config = dict(
    num_hidden_layers=9,
    hidden_size=64,
    num_attention_heads=2,
    num_key_value_heads=2,
    head_dim=32,
    intermediate_size=192,
    vocab_size=2048,
    hidden_act='geglu',
    norm='rmsnorm',
    norm_place='peri',
    norm_eps=1e-05,
    positions='learned',
    qk_norm=False,
    attn_scale=0.177,
    bias='none',
    tie_word_embeddings=True,
    parallel_block=False,
    extras=['capped logits'],
    init='uniform',
    init_std_qkv=0.101,
    init_std_o=0.0237,
    init_std_up=0.101,
    init_std_down=0.0137,
    optimizer='soap_variant',
    learning_rate=0.00402,
    lr_mult_qkv=0.4,
    lr_mult_up=0.633,
    beta1=0.95,
    beta2=0.95,
    lr_head=0.0156,
    max_grad_norm=1.0,
    warmup_steps=200,
    schedule='wsd',
    decay_fraction=0.642,
    decay_shape='linear',
    final_lr_fraction=0.0,
    batch_tokens=16384,
    max_seq_len=1024,
    doc_mask=False,
    train_tokens=96210000,
    max_steps=5873,
    dataset='wikipedia_en',
)
Each number is 128 + 24 x the weight over its row's rms, rounded and kept within 0 to 255. Layers, rows and columns count from 0. Numbers have three digits each. The size before them is the row's rms in percent of the matrix's.

# layer 5 MLP down, 64x192, rms 0.147, rows 0-63, columns 96-191
099:116087134134102116107108134122126121117102131131115131143134120106136101125144163115135172124149102115144142130145148156142142179151169146124135115100152153133110140153128097144178117134092146125141138128117149153148158149113160123122101180186106192129161090106090142149107090104125111155
108:181141127101135120114165175091134161106123084181134102130114146133125140156113085116135129126175083127156143095133121136110154104103105151103118123144138103100104170151056137141107186135138124137133128154122125128138151176145109120094135119104155129144113127098088111127146119104077104106
108:108118105162176134150125139137124126133102149161116099157108131130184132158127144107151138121168104121108113139133101136115128081118152152103151103147145135160107145100081165169106118089090162081112157096128100114128105173129116144099119135139166094159135117102084131159110147118136156133
095:141137155126165098120176149108113135148121123098131104161119134157139123112163130130102115121147154133132145123066088117142156067126115114139115144107109120129088113140134126162183187163117164092139144133122139107120173143137120146134119082153161114111141149138142095149072137118122146111
100:122112095150115123100147121097091140144137104101136114157154104130128141118135168139129129151118122131161097096106103182123132120147102121111097150176128125115102059178125097119133114102144151123116122108166121164102115180116160189102060151138104153141163148071086147129126144138136122071
094:141148110151123132119075102164170146145119157143162160103139116167099083091121115085145164137111128120107092180148136118136177148142094136137135152135099115122151140111104156102129119123135097178160109141163131122134122147135114174137110149130130148113117102112150122126125116088137140165
096:128149097100100129159151074132139106133167092110107086083132133124095192173148100116074123114131129134165107109132170126138119137140100139116142134129110109141121104110098131117090105107100140182124174152059140106137126128163107161106092104130118150102084123110118133150174126157153105119
105:141122138120130115138057125096148112114132134128138112112164146136130146129111155092126159167098145146139144141127134119126115150145125102134137160150144118122133105128139124113131101124109132105092100145103147114154139109107143123150162120101147110079110145095044137115100167126104123098
105:103127128146114100104163126114119131137108131113152147133115128101127140134148157130120168109116110121142153092132141097109130099143152118111110138140092147101126160138104097106109159142170112141163170105126113114179155092085067123143144136156154095145133134115158093141154103145085134144
101:153150147131144128114143087132117098120116133153102112159108104152146123132118098136139121132149121126059112132150124115184128139098092133136151154150163129119174169126169130108116145162118135109106125136143152153120126101184091142124081114121141117132101140146104073126113096126093119171
103:162131096102136125106132132114127119135108122101129101134120147139146087149111123108102180102156135134107172157139091105093143122145138129127111102143134100135132126137120134164120164150154075155163158100128144104128098111142135142126133131193147111114108102171063107189144089122147139139
096:123150148124127148112162110130151131073187137117073124123137116121148143101142156135131131187137105116154136124147134105109136096171143134140132151106152129145168152110144133133053095146073165093144117116130150117145130110121120149163108117102148103127073127100134137135166132130108112126
102:151135121194105173132120118107161150086138128119110117116136141119132092106165155174086153122137145119167142117128147126147139137128145077128130103118091135168137141133137123107094102102110115176136181111146144130147144133138146135107107151102143125154152154168071165147092135151155118151
121:127113134139129117139113163096152093113132127126120134145099123109166141120118121121138165113127124128133124153162117093129085106134086099129105124164129156077129126131137097098122088105129147121130148141135120100151087122154111167101138091122183123130139123131098145156142149119134095140
085:093079155125111134107112168157083173105101149185167126184148109107140141133115096155146107138152111110165127121123132085118099124097116151166171118155168129047138150124134138127113093149170112163107090149124159139161142092126132150178117168116121137141152096108116097090137120151156118120
094:133123103148153140135108112130105135089113124141140136119132121139146095128149120160153107170111120101141114134181126121102086122137158099126157098116153150112152160132119158136095189154093123105156097087162108118138129105133099137141095177178120122097157136136141137095118118141166134142
093:138151117123076098148092161123157134125101138100173091110127105132153128105141117152137150119133149124125126118144135152186111140126114143122155118157115141127092122114106105134143117143111162094121127115114111141117150116074122201158084120127166150168125129096089144127134162137106169103
092:040117137100155106130128096151095151148146122105121111114129147117126125123121103096158137162090127157091085156141109094159120114164122128109110163179141149119153093116123127149160121093179107115113132102132164107093161158105152158118125143156149103114108127101131089160124119112118136138
098:121146168120132142099155083081109119111142084113129122118146126113113131139163159139158173092151119176120131140113108127124142155166099140153154151093140107145153092124089132093154103127119129131142101142128161203157157135147133167081094129151142142107163131124141168171131128108081129126
102:133145125099098129136134170118124064087171151140120144126125110107108127135133067129158131114128105120165131141169118099129145168108159127110102078123147109124148131123120134164110122094141092131150126111195131078160130177117158152145100143088107114130104117113173087119140118121115126106
096:133162144132132115127143104110126108106172148128152113130113149159118136100148171139121141151124127151149140145172153120135151141171129103129143130138151155131119148146121150167112164094142089118160111170126110167127101136163155152122158159094143103112107118112104098145123087146119114123
097:129159130141126128121128136143097138135130094147122113164141106126145138123117140132100134116129109116138092086138139164078112143132144100112108126143144095092136138119155148100109141113129142126101159111161173114163171143131143100108095136136125163159187137107102125137091110106166118161
094:173116115107160083156179122118114135127171129153114106133133146068133105157143137146100165127135090130121126178137083085116160150144132180120102127151131114127126123124096141144137121101174155171141154121146110138114140123155157124092068105121147142153122120072147149110083114148125162098
097:115135121136141141147131102143101124099107091122151128136123127094174106134108165055155095171126125108129126118104129175129123140131133138099111072139097120154149148118134157156102148112128134156079131087107119112115121163133136127140136149130121137145117095171117125135145125149069151160
090:114104127124170148192156140152105160136128135114120121153124149116150113095141126111094176117154119149121121100146128123150149097133119149150134106141150124138177181173085129086129122116104144128165120145125125106135130101147129121129117112081151136144142158091176131128144154201126116124
098:115105144097129144128126090133135138141172099150125142123097123124138126143108155116093116137121151191125133125169127087099085120151102123112136138087169112099141142129110104095125165161152130134117173148151147139094134098168112136102170129136178144123082144089126107133086114096090120091
110:127139150140101065089130080135141096101137127133156115135165108146111119098117131154158129109150125105085134133165083125188133156104148127118138154124098168139146113092167124133148100166099169124133073149117143089184133104124114128117074106140161125116106148105161151146136159129139102107
095:087105154118152120127141125145130181093150161076156149147151113136116161134126135137143140125150125089132115085131101120102113145105139081120130140126135102115161143138104140122127131137120141118158120153189130143136100092135154113124108135141138136106079176116080097079127123125140086088
099:137112147126156120099138145168131153153129114108101134145115068160150148154144101121139122130142151153164087079080141091125123112083132148183101120092116152137122091112126136122134106123117104100139142105134137133143143134146114116144118147145086117103140115151145102081084108096095085096
104:114121144118098134135111135132089100106098146158168136111138161152158114119111119139143106118114106098145090098131134124126091139114124147116127080083113096136159092120097139099101128147173167102125126114126130110128171111137134062118100149125157098134126129123125148113101161116141134121
092:086088082142175100182116155147120141143113134130149103152128091095120152127123129137132131145120130182145107121125142106114165088103129120172146148140152146097086125159132140118131111107152149160112117106144157110106126141109155110147093157162116071127086164147118144105138136125093159112
104:132122114144153147135161099128119172122141124126134092164142147140128099127148124154153069104155091129088141087146143155129148101129135130140152100124111130037147129113110170139125129153138125149173118105180155146124153106160125157099122115153157163148127098121121173095104088139146119123
097:163139173112108156132119104101149129097126123128144124125099089128132093106165153133113181137097151126154129159144118104165131122170172153102127132101113154132129115147149155114143123125093121137110120147027139108092151117096142128114127096130135125120139106133114133134136146148105135184
102:121109150124118133128136135113142163138151093115088113116157125136094096115171092147113102117094159124153113108131168139092118174098176080129174148092135113152132165124149124117122139147085142107128164128079163127144153134117109138096158157118098113129135143115135135125126130125150097088
114:137113138200153082120144159141134117151126087135111104143167146163140103147120145128121099125151136163126092113132111099109122135113123129145092202126118136146142108115114130152157100125137127115154115142166134122150148114119130128119106112140162129149116121156086098132112110163118143117
098:181115166167141153149108150129088132117093155116145135138151088162132130135141194124114120143146091155118121156105136173132118102137135150128095126101128138123126145166153172121095070137150155111108136111142141142101185096128137093117130116139071133132093158124090110109091102147168123100
097:114148120136150140147137134116121118081095129170124155096106129165117125153093131103136171136100143135106125099127111134129127138139101146152143126135153117167119135164130111136093128129164143165157122141122170137119124140125140115132137095123150133115132123146079157177131129126120098131
096:140108090112106115135108174129141077125105131137178153109091130158134136169129156118129148146126156158155112103129162150135151131113120106171168114134152166178110089151125119110156124090147124126093128185150095122089156147095138154129096114105165111127148166142079139129134108119144131112
108:113106143149106127109141132114119119148149149115105117151126132176125141148148169092160100154134085132135154125140107151091102105124116134156145138093117114122081159116134146138123104125096152163136131116157085121143133112135083116084129151156117125115078135122128151110113102067122130123
120:117088083163130155142137136153098142087130091122138137122148132104113127077095122117167130082093122153140117125119129172107103127091139104109150131088174112120146143155159135131149128147116129136124116103113122179120103103149143178109137147114126119127114129146136114102113176153134144119
103:150139167125152141122136092134133113155128086100112098152103128091132115149110117143124109089144104100129172101132126101071103139096116146167155152150074134171169131082114168126121120146119114196093146083112161095126121144152160147123114133154134174149169154119126137178128153137133137125
093:114132135129106137113137127148119131143083160067149115150125135117102152158113137126097170117103133168097129151091145137143128137138105087071160112101113165121086101109156143112103114112136114081135140138128121112089141125095108092095127107143117077143131155115125145100101122118144128099
098:124105136167133094101144128146158155119158116133136120125144165112141114135155103143125095125106138087108146132148132149124144113102166153123126114119112122111135125096151130126151166074103100121159149156093120143148110142120135152139159103116153153143165147104105129172154082148158075149
096:122145149098113125119132152116189183117118165124112127141143134157091158165125113122106130150141108137187157114133128136093132159145163104095135118091129126183107187126112170161120147113100138152177117100146142106166123113110148147144138114131113122160144176133128112149130148131136152124
105:158141166112094101135108078125145138116145167100147118154141150103153144093120151160121138151153116098094157130134181129190160141114094156098081131138139130111137103124069091110127142139133120119157114100126144099136083152165128163094145141150151124178136135131133146122139130183168127104
104:132123197098120098158133086120136134146204114152152098110103144187101110122094124113116107151121133099138121116143167167113095153119088123159137074119106093102139127100126159131120150154106135146145151108106129137150141147141097130127109124149110144154118086143155149130127143136139152112
093:086115113140102135133163163092155089139133067158108139133152117175096113129147117179131131129088096128148151108101119141129077101123155104152131102120166128153145187146129137144112115111181158135150125160172117131141137164087127144135102117135161112079168086121070118147134099107182129148
102:154154135119112125139157120065156088101112173125154169114140138110134137105138140165113160138091171112130175128106145119168109122134155143129122135136137103145117125151138120137117092099138104084099143133122142158180108119122141135184169114094118137171159100139183127145151144147136103121
097:149134112156099108109110093114133125109142076122115124120123136095149144140131124104084132135127111107093130112139130148132131101150123120155111140144137139109133091144135139118121120160101108123104065172102156136130112119127096085163152094131105094117106133178091152143139128128116090116
095:154101120167111131171155151135161125121085111075097130113162133155093124112141109152134111094087138130126116145111128169112157120138134149157126139169133092177110104190101123160165164190128128093138172133161109106110120141128110172132147146126098127084161083135106144116115082112089177124
104:125131134155124169127156137141158138119094161088133137094154099151149136115145106109162121139097129162078159076111099089146100110131158141137132098116093129158125148080149128127149122117143150151162164130141120130142157132126135129141123191170104125118121146135112148106076102132128151117
098:149150123118133131125121141118131114104150123102115129129104123167126152148156164113130099118134141134161163089124134135130134144153101133156145198133158165142111137148159148136126106126097103129080135113135117116106106165166139155109196109120091109172090124180153160135141197157115124132
103:141155116153116135151121108113075097082118135145117145131103134148103125128131146130138108117142118103103080123095185147151136160170143132112155137101126080135091139148098129081106145182112149134111119173086154187165134090123128153137114156130131152115100137153158124124123141117151128143
101:102124137127089147095120142161135118140155123157132148070131156126107161121125113171137127104127150156144097121135141074127145120110161136106090124073152143102104115170127114100134118131148131117123117159104159104120148134120146115132169081125158119140125154121105117128121126121137148102
097:123128152123139155095092143134136111127131122123161132175154157149103168167146177128151152094101134099145162124112117137095122096121140119160118145139142133117105155132147161117142120127113119142098125127092093121158108119161127158143091117091129167112138143141107132114109127137123144135
108:153099150118125138104109168135095122154124161073157128086163108159138108092162119099093130137109118143189160111166120143141103112095138095150090120123115142099143081153142110165146148116112174099120140119140112121140132125103131157117114117112141108125131112126111115108159188127126135111
104:110079095189117118110114114119126148118083098098103169123178101143137128115110119173120136160128126159122094115129097118158115142131151129132139177159134082159124074129100102110136122129182164113094110142111113128135139123055164138158145170115093103151120096108151149102154112107176087133
099:133120190132095148125141096116102150116113187121154150125102099157124116071085170116125149135110103128118098164113078092144114138142184120146128103155121118151096154137159123128127123106069129079091070101114190131141139127146148144132134130131154157085173164113128078128129164160119134116
097:113117140103154174152129125112123144160130141129110086150159123102119110154155074086146125092141102111179112115077129078123110128120106138125106130121102113147130136082121125123095173109142113107140171133146152144117161117157143106141125155117112185115086094157099122124123128133100143148
100:106130113125143109148135154136131144137083090200102145151087127129147134125121180132126119142160132104087117094138118137117136145133126119108147098112170105137169127143064109095149136134158096094133141159118095124134112088153156122107150127136128109161077090188155146153089109108101149095
102:130192108106104147121108168136113149164125087138109108128145125102102132153127178129127105149127151158124115096127096140109138137100103151112115138110124117106112103100120093111143139117154118103124129128113119126130133133125099196163142131111105142153126109113159127068132151116135141125
095:168086095122138102144132120162100177141111145110132145133161063160146190113102159155125182128127129150112135113129044142106128137117157108138174142151131162116150119122092127133156159115119130102132088141145153106125128111142121146115122137098129106140131091108110076076084080125119118136
100:099100093116116120169151111179119147125127118095180123143080148134157120145132133103136117099163107159111106092103144154115089178161114131152134116101102132105116112118093167129139125136132102136141104114136137163142125157110111145154112153103131155136170153082113142056109112115169145107
093:087154121122107158195138138110117102132125137171142151106127145155129107112089128132148078140154160130144091092115129117127118122098147171117115132114134131135073121109072085110154124139150123122116128141125163116142153138100168135134187149140129115112159103118145129147103125136111198086